Part of a small language model's weights.
Size: width 64, MLP 256 SwiGLU.
Architecture: RMSNorm before each block, learned positions, no biases in attention or MLP, capped logits.
Each number is 500 + 50 x the weight over its row's rms, rounded and kept within 0 to 999. Layers, rows and columns count from 0. Numbers have three digits each. The size before them is the row's rms in percent of the matrix's.

# up: layer 8 MLP up, 256x64, rms 0.381, rows 138-204, columns 0-63
# down: layer 8 MLP down (transposed), 256x64, rms 0.364, rows 138-204, columns 0-63
# gate: layer 8 MLP gate, 256x64, rms 0.428, rows 139-204, columns 0-63
up138 104:541515445475571529507598520457426493482565532496580468528525471469530444533461527472394536428532507385447512503532419617470515487502515536420474589451520465464584474478527521445554568424520460
down138 102:512519427509457631569460400509399506573524511547443541490518537510490399599509434526554537511601573485528446460473508450460462539508534525486473438463457526525558466533499570443454485433447490
gate139 106:456443508542496531475485501488402507543559440500508539473512559469470531595443490482525603555532546562564505472444503576443506385581512453511553441563459468424531505531351480498466451461490455
up139 103:550515588480550492542487402455556415470531509451462566555493515473422550523511552534521477481506456416446577501633383483498499488468504510546425548468452560546431453496553442451560555522490534
down139 107:594589474539505509490615600431552546432479507578521540509428464425404404557435452497492533595462506486492501417517509492560468523489578547485478474473448472466485542536548517515540491453488432
gate140 109:508534581485478458497525570419600447553589507473464599500470556516564489552483442434412532435493538539555550617523573518575494486460559472529540508501562416519484554479527517515501517481507601
up140 096:463398545477438532541541497448494390443482521490527530515555537401530540463569478437457561514463466495515525599592481569524460509418510568474444482524453445580507481516500620495560470429525462
down140 103:549546407516483505557425418483465458486440534525500449487483546451588555494482565535601424485453571492460449496560491483526555477401594480415550526507508612511443499427567516449500483453471506
gate141 098:506518417497452590502481478549471521529495504558445519591446486525600449500527531544569528522405553432517566516432507400459494566484543544499585511445428510539430579501534548529546469590476426
up141 099:413372418436521393541509625516490533573520537486489519518516488537428544497533556481397433452471516501497457545500491500570519465464455482565467541472553544549538557556401555508491494463482449
down141 095:384463516528515424466516571585552563463498473490556490546497466553456434520515536482515448470539469522571512448525512499467481561552573498450544547513508443585390530525539533487357499471577590
gate142 105:534509577558440526544543457525570534494474520481449505559446504540504494519665554496470465579481466513521510587450528509603553564461405607508528457513554484484452522463530474564494458487606491
up142 097:531517572489490546518637508454543530462540540489545557535573537526448531424531435521461445422485488494472569491446583378494485504406578487518484546592580506480446518496532460420518534434511518
down142 110:516539473457482555479424475480454557440563509518412465425556513540540428504420546441545493487477547508452560482408481594534471543543489373575520498492394480551490539448445436482543550538557538
gate143 111:487533544534538454446428456455510490419518478545453433446481443590496496489505525363470593479510501410556480377514485504454425419453510569456495594498545492445463477494533506468437439488498554
up143 111:529524454475526548452471514515527498525581538607471560591466548517474455565444586362482529457522445618482488469455487482498543474554582518539475550577520411456547516575474481503430521520446507
down143 100:406518518491361464573455555494518486472413409475582491503581463465507452449475550622482543560526517510536436568482507515519498476483533584455570489499515561502458501549566593525503512572484536
gate144 086:523646528503531426447455498480582467556473477567523534510429498452601535507538524426431477476533491410501504487546519523392495521444581510467515517523432446531378443517459504548520520529475428
up144 101:433493506582537569527454525412546433465472498553582431539471451512468507461542496457407543567507465429519468444455475439550498532379538482478568473419452461569543515481474449460549529397486553
down144 081:508532482485610495471480481532581591445444418515488426477587521451481527472478493451502477569486461484492521555457454522596420547571479516615554495563481404575509566535521510435563552496460540
gate145 102:567537552455495493501520488504546450451491445529441544498424444582623497479530492541539504439438506476489629470470630452529571507424490510619466494433497494527534425510509517497565454520488569
up145 115:535454468532475479537475474453557473542445476568497430423410490528575437425566582442506471510426443565572477485577469551481527465501457396515439581535518507439425487494553523508504460397440482
down145 110:519537556500418516578444521574467544421443483461526542584551515405389501527571477549558511511483433547495450555489450507537476597486546509523504510522417503605423586493498524515456574552483497
gate146 119:464496570569607512498471613489455464547551564461518585544572534519468529543472459465452452450568549464496477472453527507553448424507428534515534422468572512402482529589526458499439513477468406
up146 102:486508520586584516421420487543486529445493554495455536555493452475355457527572481557593494419508516566519474518525557445430529471538525573497503501514486519580498484474479418418483498484491372
down146 104:489471391477479524513415494483605426447438407438440477519538539465522412609489496544522490479401497464544523581482585504484534474424468502487501522449495531545496537469533524405495416415502485
gate147 112:504424524508423403472533518543557446565591530452502550518470578569466500509538429496505453508503447479494582495604462499426404472438453497483435417557493499545449498500479516584430488486574579
up147 088:561542500477505428350491508523626534517498482507491418506445429472585453473470485528515562523439480594438452435479468434525533532454506517486503428486471588424464502565494417552486433528474484
down147 103:456458557602491552516566479427447514548543596451490538507516479503493562450522456538423558472559530417456469601534543583399501552460372480484486549481487518448505440498456412507481498452503499
gate148 102:519424548462536418443506527515512435419523619545465550524587508590510443529501496447430496524571474468553584467511536574435483469473531507502459426606518475448588518453512536423505459449516461
up148 099:402571529483419589520522510472512460553513522487496510539476465516402437476519478530583489518504396556573458429512555445549546498445503497439510502534389479506469480636445457511438537531423530
down148 104:514421480608489461484427537511444512504442408450518538485457560487441518489503385622527538524456538502481509466617467445561512524516427516609544543488524571545454471507457503513473492561435449
gate149 104:557512503642525483480480414476496514501483329522492540520462544382441446512504468507475495491540422450522432450470476516427471516483522569484510472431555532501500459448494477423457445460495599
up149 107:550483467479551513558461447511535370553408527536532488518482573411485506494477451545627537528545548519557559532429518599468423485509501564556482429523466502545470531476446493451459562558419479
down149 097:417551378514525464550506511532527448517450501494435417497483478560542483492494493406478442464461545427439437428470626540507523485458510583466441472485565509500462503591589503471436586541521491
gate150 091:437456492544534518478536493447479484455454534590525531511466398487430508432577558455524472450420513526460419464534563447505463571448480594477529462635519537562417516465534428532455569490477536
up150 094:422500456445574541484450555540436490537629459504436455592436560506489461508481486564478457577539523491465527432577433527468551459470468438419498453428474552551477533448552512478566440564461460
down150 086:427465504489553506523538452507552475492385455457576486534533435562533556556581474505458532526502501503488453593429580382405449495474465552535504515520499466551412542540554557492437540474591537
gate151 101:510512472482451507517511472540562525565521529590478371600525470541629415539524460475554436455454551464513446470503597564391533507513553453516508509447501542497533446525508463474448472585561497
up151 105:506552528464492520505417597451445450596539435464499583570491493437437482593473471503445495482559464560402463484450446507516498413465503557563618491535455502493531450536595472527568522492469485
down151 104:512423487459514514502502504608501598390572540470462538573499531539617569518456562474534488503427617525497532489506514431445524529577531470532517438500548496537589482481531465442479593478533459
gate152 092:497517557496416536492453481554465410432541592480472503421526591459586581545506494535558451522538478493471496578475485576488516507455501537571454471445504500489459427505544434520483603465370562
up152 083:480511419606508556508463520504478489572461445539466618543480453522456434482510536458503411530606509550535558383501575479515520561558535531435534518454544526429538481557566569527503486444560484
down152 092:562359494462465462430565481482448439538603483492440565552425456464495428557492466479516500521509540465482564543495553505471510508518521481536584477579491538493521578499516551532411430368529470
gate153 089:483529503410535637467561449564576490510543473533393479506495499462571496476509530447521573496544506557485414447494406482530435414508547518436557459500456575437430539450545519459430518473524532
up153 100:517487499516532556502478531452444470442513583565563539574513531449484410573576508526459473503473461583425622529424601576434486426546456470531479480562516474503521535547487450496530539565502410
down153 097:455517505536485509542532434597497478549379456439502486491616457510475549507492389574534455534487498499518468454499438461538496541454543502532531455568465591575373585559555514495490556507474462
gate154 119:503508508491555523492599453496617428538519570446436592530462449561492596477520520422567443503456480587486543536513424564452499475475500576516501391517517550436547545426506517443528500499557535
up154 105:432499534527394498507529519402520470427455494454498498471514471501556581537562480586534398489503354451489474485454494459567530414436517503467464546471597424545507497472512485490475586438463538
down154 110:496537455523496526493481464560504559552514550502553603466494428506410368508535495488513479601529535503499621527497431498577424612544438493404493521477442532498446477491480432584507478511512505
gate155 091:583493477538338471475526483574546433447423546494499421541443467404513479488524567462545552543488526470495493476420453540543541575535487485462418478478444538465450496504476534468442486375497539
up155 101:487425457495544424509435512473510404493522527467474531542475442518531524432475551521521618427546513463468549469402510579618578586530523479583504500520559498457451472414462499542516445471433545
down155 100:505450506473476549489556517673490446502428469471506492509495428414401480455571597507457487582535409472480436468440522486469512420403511496549455451466533422525467450535529469494480504518526469
gate156 092:536515531478415463435450475521473524543438472451463537534473421492454501490487463466477447572502529457391497557488470466459547487448496536442521531620459623522443491530600517529459505448495648
up156 096:471436526560464402497463511436495481603498445496557481535466470509519504571583590532409489519493560457399559466412476540526531467563495507562571529563428574423434508449482539540465452537486486
down156 095:479487554510464440470508591411531552414433472535549512547522505486592585525500568520480452494497432444457511587427463440522491461587529551530386488475473425536494414402472544460517538510474497
gate157 089:509497597495542444487495566380510493497519461519479562563488394567487578550522501490465450419575417522495418505505482492537500499573404527584503535498479447522514539503484563421476511410523602
up157 082:514522453558502508400451516510490488614541471561501424405518477449431539494452458590471500507594481432530610532481549514476420488545494515578410553561536453468432470493501504485551510532573560
down157 103:471566484554489470504461500477523499440555468448497527584449488463600582544536484464521408508460419456567472553475457399414500495472545565528531452380409414478461562484480508520446570505533492
gate158 087:571455486495509530541359531553449487490428334484469496514404443502584552537515436498502443524552452505525432445464521479433444574511494559528527418489476438475451458521555496490458539526493496
up158 104:569452503491384503510458443473621480544448506566517495454490464562469598630507443497491476516562576443473511533400486561504477546497547530490421398504512463439454494524516440523518528455440501
down158 101:453492411451514494454525584498472392579442527605436488474470565488440509605524436527442503466544545404454462469426529484527481514481503548491455466460508442503505450433524481413567411447464519
gate159 094:518386520515441413454485502534479364525494492565467470479485482489510500461504441518435488486586558538522449537532442518493526513496590521554381428473547404498467553597498472582532468484567545
up159 097:519511505498479470522499542480413441532461486522498558595536508549495506572480454516489507480527561538691372451424540502487549560467418456512482488461429487478428518502547493406441549460485489
down159 101:457426532497502639581495486434576535556416490605467540516533495435502521550518516433476550564583502517413537569456441427507454545512497564524498509509464415526507491445428545557525449509545492
gate160 107:531496522561458434503534428482452565518557470445513585531557445457538481571545456506454567526558500526513490442478550484510432409494442512562520453557479491527538638525416504649528529498447487
up160 106:493475568445488418450516574452510467460539401553492448511548469487508467470573474504441500403466569513548530483545513455533479568457526553503435432520431513419591513517593563495415548541607498
down160 106:461522521509576511444520504493546533576595504479501433549515490457627418438461483548490494548446549454527478482509577492432421505587504510443593522525511396570577567474453425473503540455532482
gate161 096:583492427332549514412473467510492464500537485572454411441495545477523430484568467506459458489556499527490486510555375494482408502469473445550486452482414530461527512485466493492532395469482475
up161 103:482520506475545478538520515486499463558462497384472411406494500487527522531432482567515454508489579505538531408460628418391566501605457511456467512463515546524505475453560579508547420501549511
down161 106:485477454577419419606529480493429453557468573494519612530484492554514567463540507486556421436444436500453486527594398455445529468420463442504501440525455541514426533525499559504535454524498506
gate162 091:584571473484543530493516430520522504505543459480494506464448468438516455650591444393572535572579481469564534544485467507429499485485606473528516427579511507455499458469541440526497500593511502
up162 088:518501460456445480518539416467457443534435535394434453407582486506524458477506495512582550478488500553516521567515540507461537421460523481533388468541520530502535522546633455586474597446515470
down162 100:546607508481505567491448467515532518454572546462489422508511585535552443484491431571539483502475527558514470473594460457514448541504560571474376572546610474539522430520417476475449440536532481
gate163 113:478400481525529453473594512538534506486469606570417485462457544463522524451490485504463404523481523471505505500566545511497571475427399461503497503477540434530507541548542513455540580530576661
up163 102:500544477497455467500476525571507547501428455498387477536452472538469541448458518515480484484437428520555434552514387471601393532434492488476531481561405532446534487405542526550503488528474623
down163 105:480462497428520551491473449515482543555485425532420473539502476440456480461482558461537610520444484535459601529401429489475522423347512557528527561440506537477546605507453544511479538522524534
gate164 113:461503491602487540526529503570504533539544488519412495465447539417458464377588483480504518526563513489599526492502491530552564514445468475510501443601420373492533577479598512525491548447488484
up164 115:584513566490550531438530564553515489526580558425525505526516462576441584441436428522408543490534441486455561502459426451486477437549469501482470573486453575497589519490593405467454490516530513
down164 113:488533521488499531435445500496507535490512566468361555473538552547562510496592523482444473461557630541594515576461524511474533412586442541481480541488557483529481462553455494486555509427605469
gate165 106:558440519455549458485486576558560494597517520582410552557520550487400660497569509470487511538482527468553597467472389507569554428478496562492501483498510481484480484483536515435502478499462531
up165 101:519418586492530531534427596479497427417534627569435517533537546473498571507481462515449479480557504598560528529559464494475536398468455452530532585507421500494485462573461497551475498564471517
down165 102:509511556536612501484514545484497536490480587471416500433407539540504516476485443500524501495400527473547513426510446562525398508427484375495460578521587507497402496523548534444440475504578499
gate166 113:493517467530429566419492526481544416500475569499511547549502412480560467384488506471449419503518490460450474380514556509432399522438484519524475534453544435535492478571583496556445527535416552
up166 121:547455462588567467492417515459506502535479431596602532520427477495486498485546471524450549486592529509557461475567498511514484510470394425444605426532466568515532510521470430573493546575569482
down166 105:482567499472504425473616508557538514518565527391442456504477471533496451460527527497469518458414426476474463651522463548478491459586579480542445575552582568436490501519464443505503470461458504
gate167 080:555513492514457438436581510529512467520477417562560504497447528548503507420519591391554488502510541566506437448483596513499591495514460563503453431425438447437567422481507499510451542469584440
up167 107:502519525459402470469557511560497419457472460391497526549473555521499455565519422531443481549498432435562452379483496493473481506480506524568564490608452511447525459562513506411462597540517433
down167 082:470601452402473516530454431435470458538632552628444542485498490450460485450437550532500496456475537416463509533582440507502475505469454457494430566413516563538529529506501509525572471458460483
gate168 112:390447569473457550508470497489593443504480501509499539466492422402489470594533547457582542485417573475505479496624491484451515473575563554502477504483458410553458429524416480504542490444520468
up168 096:660475541501489530538459589560406389489441544463500460461487422463416492473463458493518499534458520479469426500507452500473528578592463480466447455519476530441435561557511597477471492472491466
down168 099:476488538509510391537461602534513530465573490589464477553512623471433521561522487491457534491545496402433472588464610452513581506530559528443460480503471526464582476447495475510491494464401492
gate169 107:544474482503551521422488478550456597491494521600496517528515555503505474443466398542473542532536639527574523448419549485403503476567519458559477488591384553499550473471476454537508544468518539
up169 109:524507631546540486489402557550461494519484576529409459512454594498519520523470463539475475553497570531435508408482507518495513459463585404557515492568478595437444487482508510553516574493465597
down169 100:551476473494498612556544558548508490545540451504570462523459461437443601405408494513439456461506466508446554507444538499417523484505561514433502495463468460549564463461491573543593486449462388
gate170 110:485470494490403476485506520507533533427425551470458524443445503454460440503571506443489480568442500426594463550529534544444452616471556543469546533492468534428419399504405481495435445510419507
up170 104:409445444504460496405496518504451489442589503558583436447502547466441550526413587470523506448600503389472501521541474465462559547490474417456526525477564485419484509490467448458548544503532420
down170 110:506465457373572413477485506496581575433540515541388542503502506442486437477537563481533505521507474507403457532466565465473473478429483500463475423557456557549581421489521409446523546444525480
gate171 098:509536448551588557419530555532415512436526462538420562434456465494477449492512561443533502452481534503509525419557550530506510521586507427468464514519523514476499592555486358569476479435448587
up171 099:455451461458460488490498478550473515461441345499437552459387472560506491528491496463493477504531435444475530526481485600591495522481494479479467421402441406540425500462437473522393469468537483
down171 099:471494563465544491442496540599495478504488544498660508502494485539553506485462418547503515415459529545574515494438428584454533508510594441427504583488589486572445468550450469549512516508435537
gate172 096:491506519510599495487557459549541532489430547505575587473427506466467446508501548390608411435439464431512510459478494392552469436506567459582508488436520511487478481494508414542573513487441486
up172 092:499546463483527480490571427474556449455535591442524494498446578504433537410581391493521587501513460547522547365487486518452560515505497505523495582491474533447484492488465476436448528388448567
down172 089:557484515490502447431538569476490499427467571535529435440597503404541455482468558457532520569549540399436478357425427470474508576451540472451525434508521496531518511496486492425530505429534526
gate173 098:580518466440469428434539473469424500538510420435410494515550521412509608482471511508522416520487529545478459515592536435441513457450510560452469477457466468537580496607433558436507548441483479
up173 091:466503485518482553474534485490576522521532456420484470495490449621443561454482538531557525545474498609569520522503459498572461529428392594444592550446509480458580428440492538449515557521438465
down173 100:534533438488386565376511597496396451494491389506394499470528404478500498549492525458487521437428499499436484530540554521503512505441540522453397523546504579453549486485462532460512491523473517
gate174 097:485415515430422435428502592553580478416462537508512625452517489479502519518571557500532433466449417480443558450519545519439492544489571494502515505464513527625526518508567573531508489427484469
up174 099:522502347498479562498431414485500537444505421580484502414470459496450421504538544567538478490467528471538446485507459470494557508624416527514504503592490551508468447404525462510559517547565504
down174 096:442457493482469529534493535554575474447552512436451474494482540468427471564505488568573494422529410482553496423548451567463513477376472462493514511449567519528548496592417583582404514477543502
gate175 101:518445467480463453566558379547536481558503480476469535412466549454549559484526443486617493549525445605484526427515581488456461498499576553540582523526531472463555526566548584545498484455570517
up175 104:570559499546470444386519478501462430528465444445487520499494398507538459513585570502491434433424494443498488422457431461559518498541562469532521410461579471523472416409459448550481473561511463
down175 108:575555514564489485421476481512490490499522495451331489463558461448535479430497485503533542499450436455520442526486510608537508570560504522514516372531425463512638465436502508501536473546493494
gate176 086:462543486484425538427432536520468503457555507554432555440540501587461484463490472542485443536598533455594435442413615534484538521577437481560513440511531481578500501558524439454479517524468583
up176 092:508423461504340491518505542454477461477458520463425537471471474597454534490425546433463457618584458504436476482545545564549462527511488465527545459523494553528491586528549532503421493555436446
down176 098:419442495463480508521499409542518497426411543501586465494582567422513486489508445511566591354512438507564512477554452431508472499529519492463421524521402523476549485501415503551485558495465466
gate177 101:488549498516469466495484501548547563482549482516402460483449624548548515566534526470509458511520613549502447495433467575428492487532536510510477480540472568489545478482490399522484384431628575
up177 102:544578547493539531492514473507500482529431465433539549524382500491540490465471467604506556521548407421604558516519525538474462397500520478456366459442467471430530539522563479530538516473582505
down177 111:599598549553470462511537502479523473494506532509527504474524531436464550455490402580562432485485429433596586524503546551493409491549561511509501404526582623507480499505483515524485442472432450
gate178 104:464475449506534502448603586556460550531504443518516552463472568487548562459576440535542433433368464446418537528513481552531473506464551521537521481560514540448559512457539473450563386449551508
up178 100:468423507486475491471489409524509475500543512524576554536529470450405521420405543495519440450434384468446474518472522457478536549442441441555534466481523515584551519454614521428530489487407435
down178 103:565520479529566407495486524515482541526444505485617500475640605479512579436542552474484439521532547440518488389489456546546538478529513476497561540497536456515460491505435461557615501496534571
gate179 114:476483460481483533546474541521533452531536563482459503365485507435580609422535463532632478424505541531514399534454564411474569467497478452483479428512464513509497505461489541469480518382486511
up179 099:596455576450528413429560500462445481551518513496542489495449483556492460459439509485401546571558463532460516469540506577481558519443519523601554552459506512499644495599507496442469511516449562
down179 110:559520522549556527504560465462488526435499547465445497581479443494430450374525494509492474467562421411544535491494514463585417600483473522493535588466565448569542463537465504499434424495514403
gate180 112:571547454533432590458549456507506503516574443466474539511488542520496520448537515476435429600529535414484547526464575613543526570546462579507537506473532549547577531573579498509426495570571499
up180 109:566589482501532429542491571489559440502516447498415400432436473537498438530446481515470555546413507475430451471450437453568557584489501510536586501546587548461518487485565470423471518516504580
down180 107:465431492507463437469497430484484466547573457517546466538557477563430416558494540573550528502520581474425371550491540445442481465424536500495459510505515376534535449390458550468534486476514547
gate181 091:482521440497428458439486468482485570454527550600524568565563547439539533553563491474393384566597484453541457517485482561430481498459576534549473491446534517435446453438509531525502471513417511
up181 097:470545466425513492588574386423546520510497520510379498544478558474527544492515562599574508449481446533560484588496522480513510465578471484553475494507501627471440538581481569488457459545489492
down181 094:625538503489484539454483519535484499449608527434620475475577567500474481449544477456452482427461543511540524494484408447492492440460443491441483540569465465554624534456472472579569496470475536
gate182 110:524554509446436470523621416495480570541548560475443540549521489574543445551536534439532581551481495538545478489360468452507437456531454461542406465488533441498528526535422482479584563491524500
up182 113:486449536551545541569511546528498489440575511499515458418497553502618493495512435483436440528482488497475454524504605471492584520541515398551494485586551505547601443446538422489519491538548379
down182 104:477494414335547470500478528505429429558464445489492507409453498534522460534535443479474461475495444471488510506468464524420397564390462480515472528514521462396516527442499512544430454430555537
gate183 094:509361411495510553480437468547467461500454501514449539445429441467415425502520536511478491502472531496375470479443462486498454493521467515548500492408475390444510611425445436456540519516528481
up183 100:439494575469547568601445472570487436465524453547429477445397570440465534460389470404499459602545470501447554413542509537508450490493473435495514485508529498448469448488466466510582485546474522
down183 100:495405472481486524466559409411433501476436525437505540470507475531492579505485554493522487467534518493503445477343454497473405431512477543525513511539472402439515474572406499488402429440510475
gate184 093:548547523518491473525548550529497486479473543517494494483523442427529554529586446407563439354472570503552445503463470459445506531558487531551527485566567553579454488491460363504530479415429507
up184 083:507402472589447555517490586530488486540470521474482481456507495500534562530525406527521407563512505480490450459551490617482624511620506484526513528458463444536427483445530448583525451563548457
down184 094:582494534448587570531461509540529496534464432502521436556430496492518419554485521423465536455406445433465478483533500449440537593504523641574593469465575476501518541550492489526505540542440521
gate185 117:460532471456413627521565487511476521488503529432491592511468446561519494538545466445515433445404499503531554508406488518614433467459409510556545511442563476472463496479552531525587505519585479
up185 113:545562521496574623510416465503562484499533519505537512510459533458434470549588503485584508517562442511427488413444411511422507566500564476552545523598479539526534489451494408519508451510603501
down185 112:420543494482461568575506458546462530482514594641424449503496552516557519477544485501520397444553537531496507437530601480512533551509449530521434527418515442503451420502568497578460571456486512
gate186 107:549499482445440545467569434494515514544558482507482476497503426501615529471477522524431423509515496545550484503484485467446458495523540528551453586479508549485510450514439659519612352511456509
up186 109:509465470425554395485544543465497522531519559515502511546484495515370589510408455479568536493456532569518546500513472455557482501482548398438481481532531523420452559511458466527391534455576597
down186 106:531564530565485512471425427390509448538464470424513495549477456502623442473612492553528480510412476444490500476463459597488507521515378517490589497526485553527554490475525515498515556580542557
gate187 114:523459516431474415437452428454548542487487503517453565435479429497430501477609502438428513543484469424524515544510515409551418462556587520507586444541566537543513491494489513572497476620498468
up187 112:564438529482507502513537478537512568533494585470508445500467476505409547526563479503495506522536411609385440565555479425460583522383501536457513437467481441472552520512497550513506408417557466
down187 110:463449564484467573539542407518497469509421546488472439588476525457507474457487494589533517481512473536523394474487440505458440488498567549507431488588548475611505581535475522436450595541559417
gate188 090:460457470448524384512515483412549455471468477495466540496567438590534514493465539526577459564488494458581558551430503480601500563464429594428449413519497481476493473546572592497555493514519456
up188 097:516553528567599537472568432425567508539549498438485544531410428537416476549487507530422524517488506615534470507444498472446478532489569456559450475517521464547473400582566481459522520470405484
down188 090:495560424519452551463465532441411542586525536488498503499504518483526495524427592474475519480416462466496573405546483424562619532500510470485527523470488487565609562422466500451580559472434460
gate189 094:534333546559516506477484522490450537494519519524516525477501567523499525585507445506455507616517476478569471429439465607496415576513467536516470493556488543507565551628467473467452509488450436
up189 099:474503456411417583502612563411487510486523460476589601478479439439505477528526453504467590504521581487567485458378535520537483532450470494469518494480517568568522458537478554508508570541583514
down189 101:449548550422568457529430478405425528450440586531355528431475479498495453563508564528468468519554561473487478539553480527556537543491530493481577527459457418483482450467490465447403541484545555
gate190 086:551534527445582481421493519528458445623468484506459460507462526497506624426424476420477447504429486443440565474531545455433521558555611479531519552487485527454417564503481450502527490505421503
up190 092:498543519400474405536472489508505456520472472599500531477549566448533572469458547540546461548502481437526536564481592478515513536476528505504450499457448429606597475410458607494473556481470596
down190 093:497483441494455491445470587521491504528500573579558528437477550445532478516499500624544458475535552550453651561480461490538490556491430525534506441386518454509479459394485466477467500581488443
gate191 094:591506436472541511550604531523527562519489472541391555591488483534608645492517430462485546484523508525532487514550497464503488530513534502516566553503461497469597505607473493575442489507516574
up191 100:542531450474569461468588520499447506602539477492543491505508516449544515495445573531476532565543557443532485542504525450466418588530431418581464486460530488553547510569521556384536539586606495
down191 113:473463563486469416420499542519493527469586434503506587533525479453549531599628508469490495480593460517488557467493513466530548563566532560444484517462539383539519481502478496420413421483485568
gate192 092:422537528511540560494495506467467427495514556475430503549412455471488477570592493529467439437496502497475410562442535437607506498506554429491480499578613531492531570528620566512482562453487516
up192 093:488433489538566426577581437515469555522518492464451480447443542438533548503515457444536631487505457477496439503501459537506485527524422447445473484407438588558431604448524542530507468569567491
down192 098:537638530586503597454565430465427463498541440469482489543454429480556516565569527454549573510499429471413499570506474523467484487486510502483478527503579499520534441571474437433538533437569564
gate193 107:518551542488479551492512479476508500569591528584422445522507528476491561458568595516494538482504584557568405472508455527395519466517627469586385510549547467523521543529436498533497526440523487
up193 092:518447546515457626550517481515569426405527549463536528519527453550461503611602527468491481478493508479478548493532431439490450539536415545467476586482456404553443507493539460441480455521530397
down193 099:525496493456530579538392494500414520556495540555492651509582497474444428509479488480483502511502429495438534587526469517502485460560463485431481506509461580451483600542484511558554514442469374
gate194 093:502518525502534455485526451495429443495552672504508427449467402587536526503417483373481491506450532402505513445501517570511509421510572454447475453533493434533521519459480474530500525562455540
up194 094:528551513479494395517490499530436445495586445530521527484506502513465466504452446410425388424492488501336442488461505435460437464580508532552490449459476579482499478442580506545532476558466494
down194 100:570546516532560480498525486444463482577591516440372492539464468529595510487480501479441510536459533451496443443572495554509411458541539536544481534585587490478596545517508453365507526484532526
gate195 099:470553598538479473514529495499610474568521434487464441556415404479526519549505473533462487566585540572541512537569526478480555502526449459550449393493607472484498432479488528557599461508511557
up195 099:485551504414465463480480603510438506421493470571474526515468423515647523451475491515591447509500525559561507447599545504510446491490464439511458456391414416514477480443468498501536462561537485
down195 097:485472483439534533506456594528601532440415544608522504583543447551546490512464507388535419465368512490543536530455519500537370443556505556471454464513492478487449471515500455514482506516453498
gate196 101:456461506513529462475441498605506436602465515523389496499476518501419566546609481516488523536493386483529548492413368487551506466475455512500464542412487553458498504489503604530525530531519552
up196 093:475454520452470586517504564554554469472427559529514509517505515459468579501585488427470552477513504555416519595550597501421506580510575486455547580534531472557502560565397479498479487426537566
down196 098:535529571521497433478491586566567565503498465462531489528460483493510442516362522481522477552535563545537421487559511577457505488504495489510482499462560468511538427461535431448416557645583431
gate197 072:528529465503612422424408521441520423509426535508471539509500490454548486439446596376560506479518415481544451528439569543420427498441492455481516491536495535521427527548554436525485529504524554
up197 085:489446540467462532455668468422456485443452551536519563490462477418483439503402540602513571462450396492448571435516492534521472517536547475522522500587518544477549448477532500552489489553527483
down197 096:446562474505390503561551565461447564497507595488525573450485588500488546514426516484475483428522508569530488516532441521481516508499527589365437527472483507527594429521476512576508418493412522
gate198 102:444470493470522495535537532491490499508471642514495477485512472442457479591470551437493486592483498399507508453513575525515466503604541515475490500557594465439504444604475539406393586467543490
up198 097:550512533471543494535519522490545506498412557482591480423390472446502508522602502438511422514521539525452588595574544568450520508538497468506513483501568446504526517483524467503479489419656569
down198 098:490485536618508431473559587535542454521460566578486489489439539555532457539545469521511583478570526530567470493580484505463487535493451457517424633543547506498393464495480472517474404557574503
gate199 102:455599399493452547449521549449454575460591559490530553459458595456510469515577434462542510516484470449567496548480556509406451461476470474512518502493516533568479488509501522507491653429534435
up199 099:456615543498434544542540493462427434517516482437486452522518456546485513535506546521540599589463550488399507543419396520557529495392431525508500435506529454437442422561518571502498517529520511
down199 108:512456465501462532532426485516550538591495450477630451435532523497516491510488496513452546524486535590445629497506477600386524493496480408530590555460526466552509517548552537502460600536482524
gate200 105:510477470538433529499472410353577488514507445437437557554462494547527483533499559511510471509489516498563534568540422543503394480518463501464521491605433515530502490552499602537487467583613511
up200 103:432456570426498522437468633464450494472486493491421530544462452504592486464431480494395515538484555602477461382522572543460498457485476516484479536478481558458525480554462561518460413521533437
down200 099:608589466520513422571531514559580527556542519505533477546555582479497515542534517453455537549474464502462580628439413527540560464611536454523552447502510485539540510454503497451534491412532526
gate201 103:419437490475494472479566454519532507546495476397480474556460552528552460569524505398456609546436600465488480531466547440492448472433555529422543516501542534436512539602480590536432512441490493
up201 115:521472446514526503504511489464582540472567567520562525560537521564492454559408482519469526495492491463467433499532584562484433573472488508566587566523593506558516493574526565503365455493614537
down201 105:443555470482537443510584486529575539489567449539481410481541487508550461441527591485522514620463502478512505486542475556574469603506559498504495484425599484523545533572581506550404547579480531
gate202 104:498498597492515484496380428445470506518465552480495568487476462508492558444556396513471509523593519493555533570473534451591438539474470457469519560481392531412460532429455589438443542526509514
up202 095:497666477514492573413427487544472535584570426478564455545494487490457533519457529540572489451525538441508551512492477522472512533527552583522452454435514493486460582458484491466606500504521387
down202 109:576512507545576456533504503580469504512550556520541494506426558451502577574441485496503573500448554452572573585466506463443540509499441495415479445428457491620413428480405515468454534508509515
gate203 095:557537410534597549433467526512508536535475522486476457505431459469521481498532511479518488450478522495480535581466505533556393470424495651564557520459514522555495535503501442569626501564486398
up203 097:454614455457506570429549365540502471479547508428505529621450479533517490532452552492445578498488542490493476508398474462528523508505357432506542511470510584453493557455540483504499472482522543
down203 097:529505517529567567547530491548538552470509543441455488502554446424465523561599567501517527488564509494580451578568499463528479508625517449405513560447379420486482481534548547469579510467471533
gate204 096:458419440530405527478535512438591504490515577478443514567459568511415521545585423483492539531506525439552548562482481585544549513564553454575482483443554447493460472436572563543539522473581512
up204 098:496568449465434505526463609581500545489479523460462513495431521575468481479569465556466442584429494519518520562422561598543554542437425497469511531446406526539520459555569472585540480457465549
down204 102:475542515583479543482572481487505499540558503541468524496502462532536449432524500426469506431479563499515561559465491416586481562537553440496563566475505461412427441481543457464571651546456587